From a checkpoint of a small transformer trained on Wikipedia.
Size: 9 layers, width 256, 4 heads of 64 (1 for keys and values), vocabulary 8192.
Architecture: no biases in attention or MLP, untied embeddings.
Training: a variant of SOAP for these matrices, 332M tokens, 5063 steps.
Each number is 128 + 32 x the weight over its row's rms, rounded and kept within 0 to 255. Layers, rows and columns count from 0. Numbers have three digits each. The size before them is the row's rms in percent of the matrix's.

# layer 5 MLP down (transposed), 704x256, rms 0.15, rows 626-662, columns 128-255
090:191121129149141134123129130145097159157155151062130123074121062136110148120112132117113123176132122107126083143061131140158138128184145065135143108118128107138152116124055124166131073119118128053111151141139124118139054018191128133158132135169090110130104135112181127123183150136126188101120115131137094128094152109199172151112187164128108163129167094169094165160175214164131117166095
092:104119119081133109111119158074071108175122107152083173140174109198116089131117141123126142087201158095119136096122093170099202162127141117150169188112075129132165133155117121168103140179146122134131066113162106080120165073146154147121155146113113116170119108161091117070064090128059152156111142132114111176166133124094154181109058126102107107122163144131233158204075164189145111107153
100:100156186115117141174167150176188116135161135147121096135122143111177148135071133155181130122184102156115176127118142056114154116126161099165092162160120127187099129100147164012097125153100122106152055118102127143100124183131179130139153123102126137153120147147101132160179123131133138176152122177146183151144130188121171132133091122159096082141072097154099114098182103191133143176173
094:151135061141029202127088075107116096090159105137076147087111169138135091180100164163073160118153097115148091123086095163146157108169164149110139162141165193136130109120133111089062149126175148168115110064135132152151150194113128149087110117101130106118075143092135141097107128170175129098104166157085132139109141136148100117150082145115112166110134099175144099106099069151111161167159
106:128146172152117090193126142129186112127093129103142141120143139156106158098150137123102120086165082145151075102131148104154173133186123112124121179123123113141109077133103156132094140122144139082124107176147124147161103113197114182134210106149062114124088141139143072099162148128129135099181116105108114141142117079061191145163093130098103118114128082110161114086143116114118155193202
100:124145125143084073107134088120086095086161109163134175124075151081148129167120088127139146125131178133112120165079100060090142137138116146098069174091128094084115068035165166128154111149171194125112145115154114204162125153152180123088068129045116119100120104143146162152072107105101140153166134113136196116132127116166080136142082134113108107091213190116101161089128137176159172124074
095:140070157158132131103092138139163095121078108119087102108208099202166061136119106125192098126125090131162123089107131098154143136105101211095115129116111097118114117106168093192108164077148073128130148102163153142128151072187128109147128164184084138120183144107137145135098098120109146092201178145131129121043141165104103132109063120083082134104175141153136128147106104180099141142153
102:174130090144089170149157093094131123140121062109147116136084115128136096131157119125132153128104117124095149116089079149136065102180158160154128105107119168074160197100167105179140108151137170146116118144134105149103127114142052167134104176064175053208155136170143122145108128121090153083170137135170086114183114129135083134082124141113102154146090105163098162137110127140113080106156
101:198153132083146163105121126171123111069111145141092089131146155121133184149109187107136166218158171057154122105115118140150082136148141073219164088085135150135166160190100136152160149198100145109132126139099109120117119065118152114167128151139146146132124105151152080115145117132115142166101109143137145107107134138144103113106104181196128106081135119194089120135121084143152120167130
104:097134068148147158180098157130167171146117175117082097114160168152117119174118150082070131150157089159148116107095124156184179128137107079128140164089104112122183106118165131168156124081115171132120029134116136096083109102149078140114161095143121190154105104146158089140123118116156134131097184186136195126133182137148162105084148146143165135134119177135161131114145130088094133142068
096:104130139096127126100074096145160161058132142106103119042140125105212082131142149175092171078138119134171107079171130159203127123170078096154179134086184147146109167152093141096070157120182157142125114081158115116123095083113088143131119113090095139152138090168136096092118102062154130078119105072116099060089182110080137120094056108109085100141094119125112129118136119164139136076075
087:206080179146149139162076139189141104121108144136095114088106135105155154126054140117140139123100125101139080092065151153117074166145102193162114121108162091121111117078084184106193106114100128093112148095143154131126156083137146160070106163126177150117155175134114146128156144092151130094152124098042100140098126163068142106160167163107135120124121097121175117139115139098160126083125
102:108203162101123095103130147131149093100114114109136136171132118101141087063121216127081100164088106163103117112142158157156125171170142198194129096087091107129074168146165157127161132162109160124122118137138134135127165154104102131128130145120170096136176125169126094188097102087158070110124121104132159103108131154180230061068114062105194046143129127130128145118117152133149169087148
099:067133121115092073068059181077123142169106096112127088144140105157155168158166124111153190149102084133128098136113171070150142094127130117147076108170118097126156093093134122158163133111153140074166212172135122186128154140173128075108135119136130147107080089117055105103141142112113151098169135088139094186109119106157148180074144124131087140044128168141117171084134169139112085064117
102:141187099109097125138100099132144081118124128106152135160126112146139109206119108109119112136123119156128139146131176124133118154146151132159162095102149120169094103162123162120113067081134116117139125075199099117126109093138156146150120182040111109151125158153190116068143046101124106119094133109168170122191214155127118064124109090153127131168120104162151124120134138207177121139084
104:134055124117141188092119167159136078134095099080063151152170143146152078191093169121099147113122087154154125148095080109103156187126098158078117101096133100105125119146125105138055105182147152119136114116165137163132115129098097100108176142092086117159110070100110160181165148157111122097113121144128145124135112131130145110086119197141143148095106129164137100139143087133106083083137
095:140108126148108093128109133144100123151038131118148154131173119149165140169111126131126133112115128124122123112104084127120143158091173104126121149120110152163111165107203198215128121151134113135141136142099126150139063102154125094148124078113114165192136155107154103119133119118148143092157144107085119168140092064127199101121151155115108135094159153173139160177174137106139150075116
103:085137170107117134142134190174113135103165136144099125126121181127128048088140182103154115185205128095092115092109173181102105142108170091209099103122134101137094177129125139178147124137120130111156152093108182098131094130151165102139183146119123134145149154158178122157135121117111149108135163120081135092142127143171164150198155154099118146101131137114147167162102116123105108097127
097:106116101151124124179089128125185128113104133103137108114161138130125104149137080134127137123093131043209093173137118145194159194134133190099154149159164180125162112133149053111113080196160143151204115071144072109092165132159123110086114130097161120129139168101071203121084111177153085126086136106123128071169117163139124105080166155171144117158122169093121084113069154179140085176110
107:140182145130181112135123159140157164156106124108121123136119079114100117154168103096220149106130113144114173091177130108092154104109131159168176109070099103128091190175080142139106113101139172123094168100158155120118105132122098152114161109110101174115117052116168104162159150148131142090112097057131108168112091106103168155090128155085087149114106130143171138103164165119058111137195
097:159157138097112206155141140137146126056204108149185115158120111117160114122128113150089126113111153184095138093097120089051170128148090102170164131141105161168133138129211150089170165103152118160107126136092140110184163116126120166104077096078114129116151146102149140106137101118098073133080189131150126125136144158180083095172158149098139123099086140136101182057104147130157107108126
096:095089161150103107150097080136143127095161127139175174114139141115108204136189102123115099139141183137159112184136082114093093110097141195154073171113127106116115163163116123146149093136120112144143104145097114104158194157108104161166139132135122098108170148130194197112071093117136099149116130068132160096150198134206123161145135126165154159121100103108134110105154142155140106116128
105:121104104123109107055128161132132105060069108105097168123092123178152119147119166143125084106174135119046142121119172072172091112147140152146073168105093161134131148084132109141146119096149113156094123130102201136136165141133093100110128129089079134102111103129168177095097119175108132136162081098140152132153091110085070131187052115152156109101146094111119149146128110155137178133165
105:126144114132145131204122155144120125172092169149137054164119125072152143149135161130069129147121129210117072116141104090116116105074177103170151126136101131089145087114139101151147101088155135145152214154139110152106084118088155138146081125095179150173090220180123122124120090179107110075138129107072148091083124140143149073114096129168138136110176085163150099120132164159174159141125
101:133161097134141141120148125098124065140111172142162196133058136111129142140101129154133114176109103188157123098119150091158115105182104126125117134121092110160125110100155114119136117158171148148090104172080066120052149109125085117082090122110124078122125176143076186122152100175217116162137149114100126175131181137104078153138115168160092117198107101120103121161114087155133120125109
103:081097104178133162108111118143156156117071122163094110124157141109170102068168068129118100158128149100137109228145098112123126139106129146108108114119087121130046079059110181092150104088111140149119071128121171132150156116142077158150140112117137107151121145129115098112147176133153150116128104097112116170092159118041044126157192105164091082097167125158113174115174140199124132097127
094:121108109151156148110138178152185084122125153141123144150101194116172048116140127143176165101063178127152139119063097091172105141116144105125170108136113090147141164063154122069123107098135114119133164101119093126121077125118161132176060103133139118129123131155197066122142138156092102199161094134075206121123138150110086171100101112101151142149155049167129126108158094130119089146136
102:115125135093151104162177123129129121126170121147208126173089157130118166108158156162130105101235099108098099162111081094087106125155143158137187148112131110145113070084205102136084117151126113091097145132093146157167163092096182143096154117168120110100144098155146154104107136072116091083136179138134094125137111142134171110146143137082149116136108048131188159185100109126170167167123
098:115132163082116124068122146183184148156075157098110123086156141132100138115082143142117192104096225096058072144115114104065152145156107155109133076117153125162055143106149144081066171151177157168115154160159141106136095159139189145090104158134153128124121135134135152119205175127110107126175139175128130109078141220042110106138132148126092121153132126118089151122082102107140069113137
106:128091181118087101179193113152155078104187139115154151133181102094099121164130146099132118138123120132090158166147166138145141131126118209157189136122112072068120158130161121171129195102060142162125116142220165063142091136127116144143108119148117170124177160109142109067132124125143134107140152055122090147151122106186131128091172098069158126210057144147137146124114082109099132055107
093:146111200160114126139085138111115172127125163141110152072143137147065063111123140156117137098096064111091129142136118156092129157158110115109125155077141083087055098162180087148174187122043166137123134153130179119152146113113147118175100103096143134116130124152122163137091156087148147094068074127146114131151114127155050105060141158097161113123107060112136130158078145112154123120179
093:178062153137113132111073167142110137138136129130162100133105120088118131099098107189129094189141112142114165119146114134178096136109166112132120102126131175059089103134114168147105084143127125075071131121175109104123148155116129184122221121115167100107153094087076142167155140096062131132098161084130110170091143184190168174137140116185119080107119120136161126174103092169148117175059
101:123104148131156157086120070116125165154076098100141109168144094127152144113129133066196149184161197160155162112134120172172128162139071112116162124105170099078099139088119103112134163146093097168053067174110157143083186222154154147162101081151146151072223123126152133127161128168066158119143147121114159166133167162130078225113064127121123166172175152090137122145084123119075061104075
105:148167157139152122156136093169131110150143133155106184148164115106125144108157108084145155194170105086150160060096100056120158132114144096133106039157133135132120143134102165130108162168151102107104180171119142230161081122091095099097117122101143117085129089137155157151130122086127065135157137072118081145097140140125108124108234153091142179146090166121116117057064197133100117161117
103:109074085125121157141137125126096066142061126161111105144112107141125094059112094098148101118125189143078107068125150084200125109129115149163161125054079143158146157093116155095102164130119099114147165093083165155149143141100150191124196153154090081106157127124189155095069152115120122123105134121133069131145153100107070116149136103149142106110124107109133148112177131100081078113157
094:120055132139139091112112074105122106124104113145163090073192158138111083097106133144109123099202155140130149123129055090121094105133166157100152121136116128159157054110158139105144187146122122176127105147165126147123136161101136130077161123077081115105087160131119160149188108115120080153110092143128111188114103135113154135062139067161104110140115118096171149155152187193121124163107
098:120126081126095119114088130135094147131171138137114145149131150125118153133132158121115139095084117148124118077079118090111182164089111123072120149125098181099128123070147138119087159127150155130142206138113117128193193144154134180035105139083110123128173157132117155140119158142194110080124119152094107121077161123118203146144096059171165092058132117091143096177079134159104202103155
# layer 5 MLP gate, 704x256, rms 0.157, rows 627-662, columns 128-255
092:116151122103104166050126108123094127118120181132095130092158120182107103169056131141115147110130199114089149065116090122107158144108151098130158144145166102198094125117148152084081093153177100075137145135200137117087118082145137178149153095102126088219180098183146172150160130163155144116149063120134102151131124120158164098064076087170153089111155151116135137163107103167106177141062
103:137145104149161127121133158111146128126165092153129118133136177088115198147107148119175137111181051123152142155125138144163107099125106112142090115113103106130102147081129182106155146144150106146148096144143091165145115133161130128127129108062139130172172125131115123144162100138146112172136123199155145170126149184178173159132157128121141069126068080146138077150117104171144163147145
093:092158108173074140166113175126086115151112149144152127141160153152156140172113102188137128104131084134110101082114100129104108148121112116127159100083128154107113107150161097168101146113122109068124120101159182174226227122128129124073103127171182106144167139146164100105104170088152067102097158163136104125058169175079148102136181155111151121141110134131164139137098053101110083181128
098:091156078142161140113117140162152178101142140109121125103127150152120166140095181148098132159163137086136153105100146120083110080155122162136161101052089087089138118149122130162148143161152079110184110187149125120125115141126000109129123141114139144103163123145118137125094156112125145095165114122081123084155097116160217107163160196085091175105072154123089126136113159165128100148125
102:112190105111174157146098136110122206151107090061109108189152097154174139137123138084123093112111093136158143120190128164155149129078142095157191147123105142146127170111117151099150147152088122093165122099091110139129090088151096117141135142102101123156223175130144098096159141111111136132086165094157130180223122158064151144120075127125179150130204121153101116090157122147136136191138
092:158199126154109111132124141064120116142108106144122130111133135102157128170111117110165120119108133146105147124105161106146197185085132111195144153132117068126090118119161134183119140070173116097135127118157119109108175112120139075124109102194100135105121133117158104195061140097115165098157149073161102111144159105097137156149094128114121131145140130078158100066100155120116123151144
099:147107117125130142157129084082138180163143117202151157165071148154141156148126131117128121059131118109157100060147128125122136130090132155144174116133134150096130108155145083167186144186144133080105129164147130114169051164134077076130145072076111125110161097132111132161101179060093156128103081159125097132144125100098082130111113169115118148112088124147153127115090086136156047146196
093:100096105049168178160078120180114157104157168134138094175147122129155158146101113170116149124162117119067067124111150151123147114135167145081197117067123075116140107162112168148141190167140110116125092129103103107138104113168155156128166129098155119130100133115145139082035077138086128151090154115175123184156159124134114081173155092101154115138146175158120133090114125044166194139061
107:123178163186133227104148119179155135136120095114141080168125107144096110127129103114156159187120089108164090136141125056130155116139119109105121048135177106129154075138194111124103158153151127098077118140078122144120151140132159119102094165089097177180122168186109141131066096099122146116145107146129180149101171169155153104108117113092121162136085197142149147146138221116148077166126
098:118133119129134106123141067157169130062132156126151159097139141126137086116075118172160162106074118109121106161159117157178136109076137158142209145153161089069110165112132138113113117169116168087084137149141028095182087106146142095159085160206122151168161188124180075100161138162094124137145163166168166111137152114052121069084104060142168113197103129145146094137095150151108158118098
101:125108127112142175135105124089104163167189102146126132110149054145116078114095140135127104098140121163136185106078152102095145111137131108104090146122074107065124165154133056151132135163192115117095109119144103181123170109096149143155148135102166176100089147117081145128112100199117197120109157156175121082120124162084101188176139115125128150149133194119145146069082124151125115175108
100:162135116090197136136119140183156158131138085127220085121127171127137083144108116142065089118149102182173078119191134122170165111122147139090116126151198135087105137176120127125081073141048128079081152108100046102107072164066142108138153092086161084153151146136148089132085109123148128095092145176130141104138155105141154146093166141053087145128187147169122134120105086129121104128132
095:121119040166127143152122119143135084088141126152100144147148141157116108127137121101136137092154103094173162114120129170141183203152139125116111089117156094112131102176154167106108139065166088175121163155183120233163076062139070088115156178144136118119085097120116157162062169122221088120166117182104110078072144114107089114158123133148128106178097104150127140143104085126135112163120
101:114115118146179104200127154173119194136123142099163136158073099187124141187136144134103122112170194184138088083157186097107075103110119156126086147173164136088103072123137109140191092181120115088126126109153097172161148165080073124126080159078163115092103142075125105178157085122092123146085116113117139134158127101108126117200096127109160141117072130156158158080139128115093146142164
094:115174152165124062137172090200142168124123104169148065122117179175101158118122132141100149175083138126100122141115161128139096080122144106131143077062155098171164098096112070171152089082100105159143200155157132121119171143190146185097084073078145106130129130103148163163126116096111157158092132136121202116077153125163090112153133094092138138140169136152159146120132118161109153159114
101:088095110082148128152161121099138159139116104144122119165161175133094154116046081130109103132154088153146129101129142131141147151102109112085088112076103110163081139152107116130146074133164102173105134156125135182127141146141124140164159101172096162121120128152089125122119181079103154099154144139119128183134114170170072135086203138150141077136112131088092108120133171137157102050159
094:137144079111179177162170118098121138039130151138106125122175124107101132116094114150079127130108108087152108103150136097195155115150116104165104152128167128126127089158090158118162135113151085187106106162162155135085116162172171086136172133120062186124134098175089130152133159186118160108079167059140090067111117101099118116159097135167122120118136172112078117139158128166058129071133
096:126127149095155189170130130171120154170154153151089117168114127145086168228150146122092180108129124144120097148123212069128097069123170136168150153100071137119163111101170123165137135155113159122133085209100161140146154132119117138117125109132136078157136105198106149117149113122133196111151114154092103176113157118147116068121091132160137148123099066114069150171143165110121073145093
103:136165139144147143100106119150131164143069089108061153135145152122128149168107059123151112088086109141157120119100188129075070141081182156151092137049081126083122176131151101171087166090140197121113142130092174137102175105098126097145112095105195145132100119128168080127064103134184064166107096081106079129109147167113159165125121074131143160116138146149169141069158171133122151100130
094:162111153154108130165208123106162119149147086198160120083131142128140103123131130202126097146104163129143109059102142167093145150100145107124119146132135164201082142114136105178180148133110111120090094150147101147203115106172173148121131160165132129086079172069151143121118121141075103113139203148166081091102140142154099210137120080140099095097153185099148122181123178083101104162160
094:161184084167143134109178123109149113152079178084142178070158116122122106160099139134083136158163088141118155152159125180158161120183091165191082073112124128107108142136147137098119093162078145089133116144079128212160186083095107110059090122152081142118109138156130121138159126093196171125079142097142103131125207101183093153060077138148111162153133073126155093089057149115144158086172
102:108095194104136102136078093114148176127102126096087096154081101189107158138124174134128116104074141107151129119115103104111174127156105144089162172132163163154132188143165148145092109111165129153125104173114122111167104092159135124156140112038145116126127100159147204113137084163083162130123116142122087086127111207077130174145117096107152152184062128064155112134184089131106150109188
091:136106151137151093128114134131101155125129157129167168122131116136173115162131138114133174149116187147175104124170216107116130149147138140116135099089177107153147117104080153093118170115057080143132137161090091171108165121178158186139142129145079142133086060125169131066165080160074085112116094146100094117164128177071116147142118146120179090191154156132207148125182094135147090128184
094:158150114073094163061087125109133195105198093098147064108073129158172192169092107112124191159052141123149121113144126161129152134104143184107171115112127107216121134114103135146084132174063109125128201150141136114061124091116115152136107140139099070143164118088115139165120072128155149128101153167124068149171116096114166144184143092106103097104113168107132175040160094174125117168123
105:097154109135192111093133127048171114181150134140082106151094166100172160178093118080143150029111176145097177204088191105094129078158157123155154143138097133102099128116125124084093093151139115118091122116143100127160127087129102081118159113166100155139148124161158150119144178145153122080141137138183094126110134100113170138115116092139206153096121163142088087144112170120116072154105
101:126117105166163125119131127144083165126104073128148136137167059093087158152144059169099099146141072094111134117100145146128119137149085130179107143111086109126163142111112149123112153168093108115168145140136096140119148113063092090166139155091100104170092147137141167163198093101101123112123164061056078110127178131152139168124164169142159132152079178136160107100100096090098156182124
108:117108119138091148165058107104152164099135174128171106096172153154231100064149144116134117076120124076157152118105204150139132145173053094123154092128131094173140153168076111135145137190126127136109120202086077143142142155141136125131131099146149107130044076069045144116113061103118116130155067154170120123135135135078137105118077122074151137132115140126155120115100140082134089116058
102:169157148198154129122102120126169100103097152125108093081170131167092073096184123094143084147127124123093159159152135141093092136124186155155122113191162073148130097129123122118126107104075166093105140159149143111135106111103186149113115105122145115099081041152061153144163092191072167128159140129179119161105092139112096080136127171128116147183055119078116151134140104213150154127118
103:081189130171110115119092097083157151146158124120106104124122104106083112111142110112092140155155182170124144115080075095152084162176116132135119145148194128120107098060135136133064194088071117128125133134115162106149093106085128152107152074112123092059102111096127020118121118149096183091130157135146100067092149158133123106159154075109108107128085077135176196162129169129155189122126
098:091108069120068084106089113140145130154130119125121130126133099146184152137144196075138112155128072139181146110148174155133094112102176136055096081156111105184104145127107130149102161140166074153170115183107067185130147105172207116122160129170086199067136087062105114108098187162117086178160110120120125082143140124158152147169060098095141144098175195176190151145191171148136147136129
093:128148179159155090101115175146155108159186145152152102153132137184208168096130132090170146113081160115116175131138128091094094117100108094144137141141139148101119096190131106128147144149195126142098181100110134110091138075129119117157079078103128146103145137139135108059158124144162094110065050116159136093139149096129111131139164125108136126119174127094175132082139171168161072088092
107:169123102099117142142145167110068098141135190130103148130105109158139129113170120111127183182157133116098157094146150134085144144158099139160111125141163111107130086145125117192173114111143103083194149149132077111054119190130144136178092125107146123145069146138113151212206123203061092122055149198146110160112138126098106159164114131160159121152097109109107086164087129133137131154128
099:140114101051158131109080161122123137078153165109135106104160177150116139132139170139140137109149142049103178136135123137125093131188119157153110118151142119115114155110145165171152111135137085169089182105111111090137125113106091149169123177097144148163122155073130111117122134205110099122113090136146167118136140094158132023125120135090138100103155104163119157079171126121103115134219
103:116128080159123160127101115109167109112153151077118120133147143122170135146108139165170181109136142110105147138113135077100111175079155144104122160160136106043089149166078179055140114049154045098115100131183126115095091163164185114159109092159110162067118192136148189176160148143063120177106107143228140099143165137118164121118121127099090087103096166078148147133161071186142050148147
095:167118092163137106117142128166167127147090128137177055083161091198136110117074130129096125150080102115102132109187185112151149120159109122099133149142141177089100210159136145144182129144169069152100155117106189153144190170169159140117114118144177145168105096150148142135142160100094142174148105170134127134176126085111114107130091167134146152180118134123106150149142128095186107147180
092:125110130128113123109164115106142106107099084178117180153113125174153150048154132111157126209133155132148206095099193194079136102106140153065167141134152081098118166115172132065165176160072142188188123172176060226139142161084107145125099147136113172149108101052141134122113099112140146092088186103107182161099138132225117083158094122162130113118177105143164148117095139127148101137106
# layer 5 MLP up, 704x256, rms 0.157, rows 627-662, columns 128-255
091:087111127120116171111138125070133101133158131151151165134123109151183100169133085094110130125141138108146112213105081111087121140122141160116132089171146121096123145081125126118099170158115109078143132136112110085145134076180095065143039158087116134089130089124140147113146121114128069107074087130090122094145139134075171075065123116085084119082099125071158193155163108139147057118104
099:062134141156123085145155105101114105151133136063080107059134120136155078095148120122094136103042174149119138137131084142106122088108137193109141150110180190104140114145138095185121113149095122158090149154141099034131136117122139093170131128205148133134145132123154110153086198128138130080119174105145090116135115085125113064127179145143092190104143179149151111147159093059137148142123
088:104131167110178162142179112170111177138097137163086166107139089152132146100136130121137165148096116188152136128150132115108168116161159159082106129156120090057068098171136155088116127144118123135126174165138115112119112141128153140180148120137110141113114172090148120141199154163082159054140142112130111170135062117166082201088027107099071179079150134126125110101184150156107185145129
105:121174111192188107075141157108120128124110159132172135124126088144141136163152101093117114120084086170134094156131134149082135091171169126106134118114138113079133164157192102094146133143158167151130078107122104221060122169115141115146067149134200154159134107095158128161143118087157085107130128126064158163136200093129118137133102138124195107133140087139092131083101121160139161114101
101:094148138114131099151176107082050096108106110089114125089076202108120092083200151087125172111137142179116119138125127067100141157113160153153105079134146167128177164120071113093165115158132094192094123133142180100154198110147107124125085177104124137139133160086098138139158114131176092100120120192158128139202152135143094148090039167161159121168114140142134141203144068128095082093077
094:067120080133089120099142164106135120156150139139163146055084176159155129121094094107194119130144178143155168141097129100095110181147156174098076087109097160160133090140125090186128079117116091138069131093137169099137110137145079117133084149115110089184139058155155168114136106124134175143147151156103110112125082115177161121167131144117120125108146182181098163130098102116136123092128
099:143121140084134073101143167178118091174145122097108135137183143125114112201136148251139129212125162127138145113085110167113070091123139134118088154141119148129127078110161128141075126142133138093160110142128204168107168115088131156116171122170171092180174142119152153086121096154082105132125167155157165092160131109107146078162134170163111181094111084159149153138097113160130145174155
101:190187163101187142130112189178145160101095121142153113134176136098134100095141183085134105176126153115130109099110149198076111171168110141178148149162091070127152092185093114139138129104128166154161102101108132171149168087136118185175146163167104114180138127175078093164117163142134131087144107127141141212131155153141157084084169141180118167149154094138118142140154101097156090135140
106:138106072104130119190104088116108163082115132148135197177094152147126098183128114164155130092090134173121082064141122076133185198066119140137095150148149190136104236122136165185163154161158087143112137092134139131069158086112078124133169144083153147085097118161144160114110173162113141125119105117167096115147100163119173110111137159131153178108230096171105093106159104119125194150125
101:152129155102118143138160126148062144119145064114095120128084108115071174154105144135176066148136185118105105181104184107133113147132182141134175149130092145129078064135160170139137165155123093113110152102099179120134134105132088184112181128108129114146098110116117159088170100100116133160163147035080105109062118177128153186203126126130150132086124111111177151103139112164095164131176
099:167085134087116168082122127126133094128118070121146144137108120154054194190125148110127112114128052118135092048154125180167133142083083137103164135120074137107096131138102117149114069147125081098196142129166091099124143143132057083163148118107085118147131042132196139151115123129090139141144123126139153156132159107113127185097169146149073078153160120121157170163151118157136096097080
100:082134054092111138087092143063136097125131148106164057099135132075170145110131179075144083135157152225098114082166095139155116150098128104124132126108077154083146127076192138182091125158087156124193151117066137141088117169088144126099119150135080131084102107121144140120142070126174110102145103084123101134134126184124103068108135097170102123170144111088131089103108167185162186117151
099:073073104112146151109122115164136142107133080115106153145094164125133118174122089124184135077217135090125188105133123096111156103120111161131135113128125158138158157119134159102183146094112145096128141130139121104183146101116081132150144193096086114077058066162129058130141134158145103110141126167104076115066071108075140126171150131126116129080147072122174086110113137053133130103151
099:123079152129101120141114100151121125109171142120128101148109117098170111122109079128131108164178086131130115088073153193158130147141070130135205110103101123112118137108148086092118146113114147080092137143141164084106140117123160128152176145149165095127099149147159157056160089153119181094115128084144110099190093085119080135100089080083150168114138148102161135127123133175202147120172
099:143180053110184216144065132068137147163140130121122175118098089139118166210089113182147115162117089121170122166151171104139132124186116151037157124181110120125106130138084120098164108082150139143153134101118111158101151090134065093166150195155172096109139147104126126142153129149144084122164106162136147146142141155135096143149153144136172084116111120110118097120152138164083125145094
100:130069148092163126083098082180086118133112153118119134126147137147082088157151079106131100147090079163165120142134080095127117114137149120141111135109137122165073094138180177147162130191100142119106141136060128166132174153156159181137119172144125095115112079109146081110143135157137175133148078144176127151113178125150095086145135076141110148166151169137114126154126072116108169141131
103:136138120133176180159115135195110156112081149103118115145132130097174106129127133112083097142148096137142110173153136113046134114125084149174149071110162112108056150112136149152163085151036171113085132110142081136151096134131062132098170132159151118154135072131140175175094121154139112090145119106141152097135114093108080139155170083062131156118134088129143138132163168135155136174103
098:179154080143109165168144105136174125170127173175140101200137069116067134150124191189090172125152104120095192095131114094127108132192157098116182148132079170139125110164204138102159157141165140189129133109159159099067184114176161183141078100135153158174094132162078119152129048143172146129075094105099183193150112101156128124131121131113192128120165087106119066154206140146135144086098
107:077143175190072137142126114107147167181131116113132076096109116117083139146091072047127138133119083161110095123070178140160085123084123173148165117104158090081127152151129099149134159148145155179129163173116073111119127121140170179152105072088162074152135062164130107141133139167151089131132098130116093137161160180175148088119144085195134133126102125152150178076163136126085141163143
093:184115078171169154102107191196183111102121093124176170097099123069140126122092060142088085164128175159138120090077136114199113097168168096143090097091101110197078100106165143099140117083150100100132175147165108142150082138089131098090137138143182174151127091110178169132136129089173144105101148150131141086121126118139118170168166113104134194072105098207039109099083104129155166112105
098:174097121152123174109141086114164112093112150076150104110148129190099137099112121165151100186073120084114151116121174120092110090084147113093128193115168089076135124131063203159183083128139108130113125126074138170183131082067171130176109119140152099111131164108169124131111147124120151160117177164074039120079079072163125118099079122160164126157143151161095104102081141145170090144130
099:181093120167091108165168118113127078101085108106122146116129110131178130120135153111121141184123168176098086159118105107096089113168181124136144156120166141157085104087147174107123128074177139178125076126143159111152123087145123120114150092060172133103171128113132137151103142151100099138160093140136148131170089178121063105131132094135094169132082136119115095182125089130196095113127
101:116101177147173165147090136160174163120117141110112132077096120080092100110116175109117136144144118143110183151121119122134100106086187148192198072115119109107159085137138135146145088167160109187128111077105138192088141082121147100146107133118193162140116136116130122142151150153110108177128209119146091123098104129172095117182148129166054112088107136166127066117099108144170158159056
099:110099201163170141149099124110085131116080181131130128142147086120122128126142152130060137192108098147179163122174179058151074212162145162130117098192036146101123090112187087146160131104193145150124098149116080126093130129147100144144110168096148161136078093159160188107122126128195095168145114068116170166134125088124089089110139181125102127154095156148104098140108186122146120160121
104:111109154129075189195134137132152115086153156132128097154144110112100118093110178095105102094094110127114095133135068151147135147128105152139158121156173120089128134145108098172176111118156181136174071149144120125160128167107098135169101126038144128136160136109102103150138105153188130143145160140057114094148122199180089180159147128073116135123178125104147168133177125143168153097163
106:168123118135131068173153104154142127106156113160104153141135129082098118174152147086107139114152100136106102154209107142145092150165146138142116100150049111098155110119145140095113140125137146048113120153136130122102094123128194105066094183084128172112068098097111161184174082080091063135160114148048149128127131091090092105126149082127162138169098145124166115138111116172172119122113
103:124123189141100159141126097168111132105129141156126110119091166138137137109129159071118180087151178094116121104096095111179129113189154136157122132155134142091173131120117143168185117110137180092189196125107109169089142125022154153126182125107106125093097112166131111150076072127109073088139086108114197140088156160125133144123077115103162159084154092134091081075114117095113122121134
101:202052140140097141125092102145129081129092114100141104125147118093124164155122115165107153127178150096048144119169124098098210105113148148122153084154116126118132120111069149093141140113127151030127113175136108050111101139081125118117063123094116120169140133191137159110137144091095170139119116121072126160162193100144123143114172122184113152059146139150120152151112067115162108140130
113:137152146144105143145116101133156090134149118111192143158150137120129101116106144159156142139188156169054135138143119128114088159188099157153133154135102135153102152127112130114164230147097136097135106143162163089171116133095135159123107239140143116073129098073150134069079079161116154064170177117090130154106092135129137134119237102176145100152128109161139232147151164149142115114117
092:088130131094145143188091129102132122118112129125104102214142121067150162185109113114191121111131070143129155127123120123154145071069155139130168132186145122162155152122153128144100165045097170115126105196135159151146133113133079149082133111095092139092181133116173113142104153132075080112109133130134124120198098187089140164180154192125093190109147116080164081183131133132157151126127
088:110148128128121137119172145134123148049157156138132153161170166145117206106122170142173147152177069122054133125111086142142023154151093190118085143029103136150078129181147125135100189104115128114128150097090150137184110162090129154136133060169085114116162134148151049128152094192146108161104098150137149077152126188111148190074096106124112111171170131102176145107181111134161117126106
101:120147127090155101142175161090190127166157140137143224099134163149051094124130135091151154133084128126170130163140146053101088168121094104162121142181144146062094185084179101144079024163109100136088057134149120168173162090086099123071129087128159114134174180168104120089125095123098179135179095132158103146112138223101140147102176109097072127145076143116064166140191112169166172124116
102:113140139155118098162131089143140112147120100145115116123066093071135177113113111129128116118086124173123184190176147128111132105093153152137117127146130160139161153126195098154143153127144131118145045122115130102103119106045172164100112091194147117074117083151138116110058115108122129106120126147112094139174119121071159153113094157137167108125083106139119097229109170139201168166095
103:140148160100182084115135168078168072167159152088143166064137079127191139102164124108128105151060161063203082173118106115160082141131152140128099149189139165176108124109135094136154107141109123106108161099140100132094105150107100137106109145184130074095106078117150095100124136126078180148142134143124157097088093123196170055123139150111153083169159170141162074108130156148146155125106
095:088089135156114161181094136196156129095124151136098109151114138095171162134150184116089151111083067146095175087137115174095132154139113157161115090094122128127148124138133204207119116123071135127116097101068160125095138098163136125126127038184125114161137080125177168100127126158110118137168141148081156210130096098086124104126086139179087120134122122151041093112131070104130032098101
092:145162136199133150168110145095115108073117114084116137076136112098132096176167204145105174125143163116142121064135174137150120123066175175137078132110158146121104150191089092142177103097146080063134157149091129129175137058145116174128110131179148170113209167059146100170084106102125163112114161134135118080112094098094117098099138137108046090140095131128143121103192145141061111194137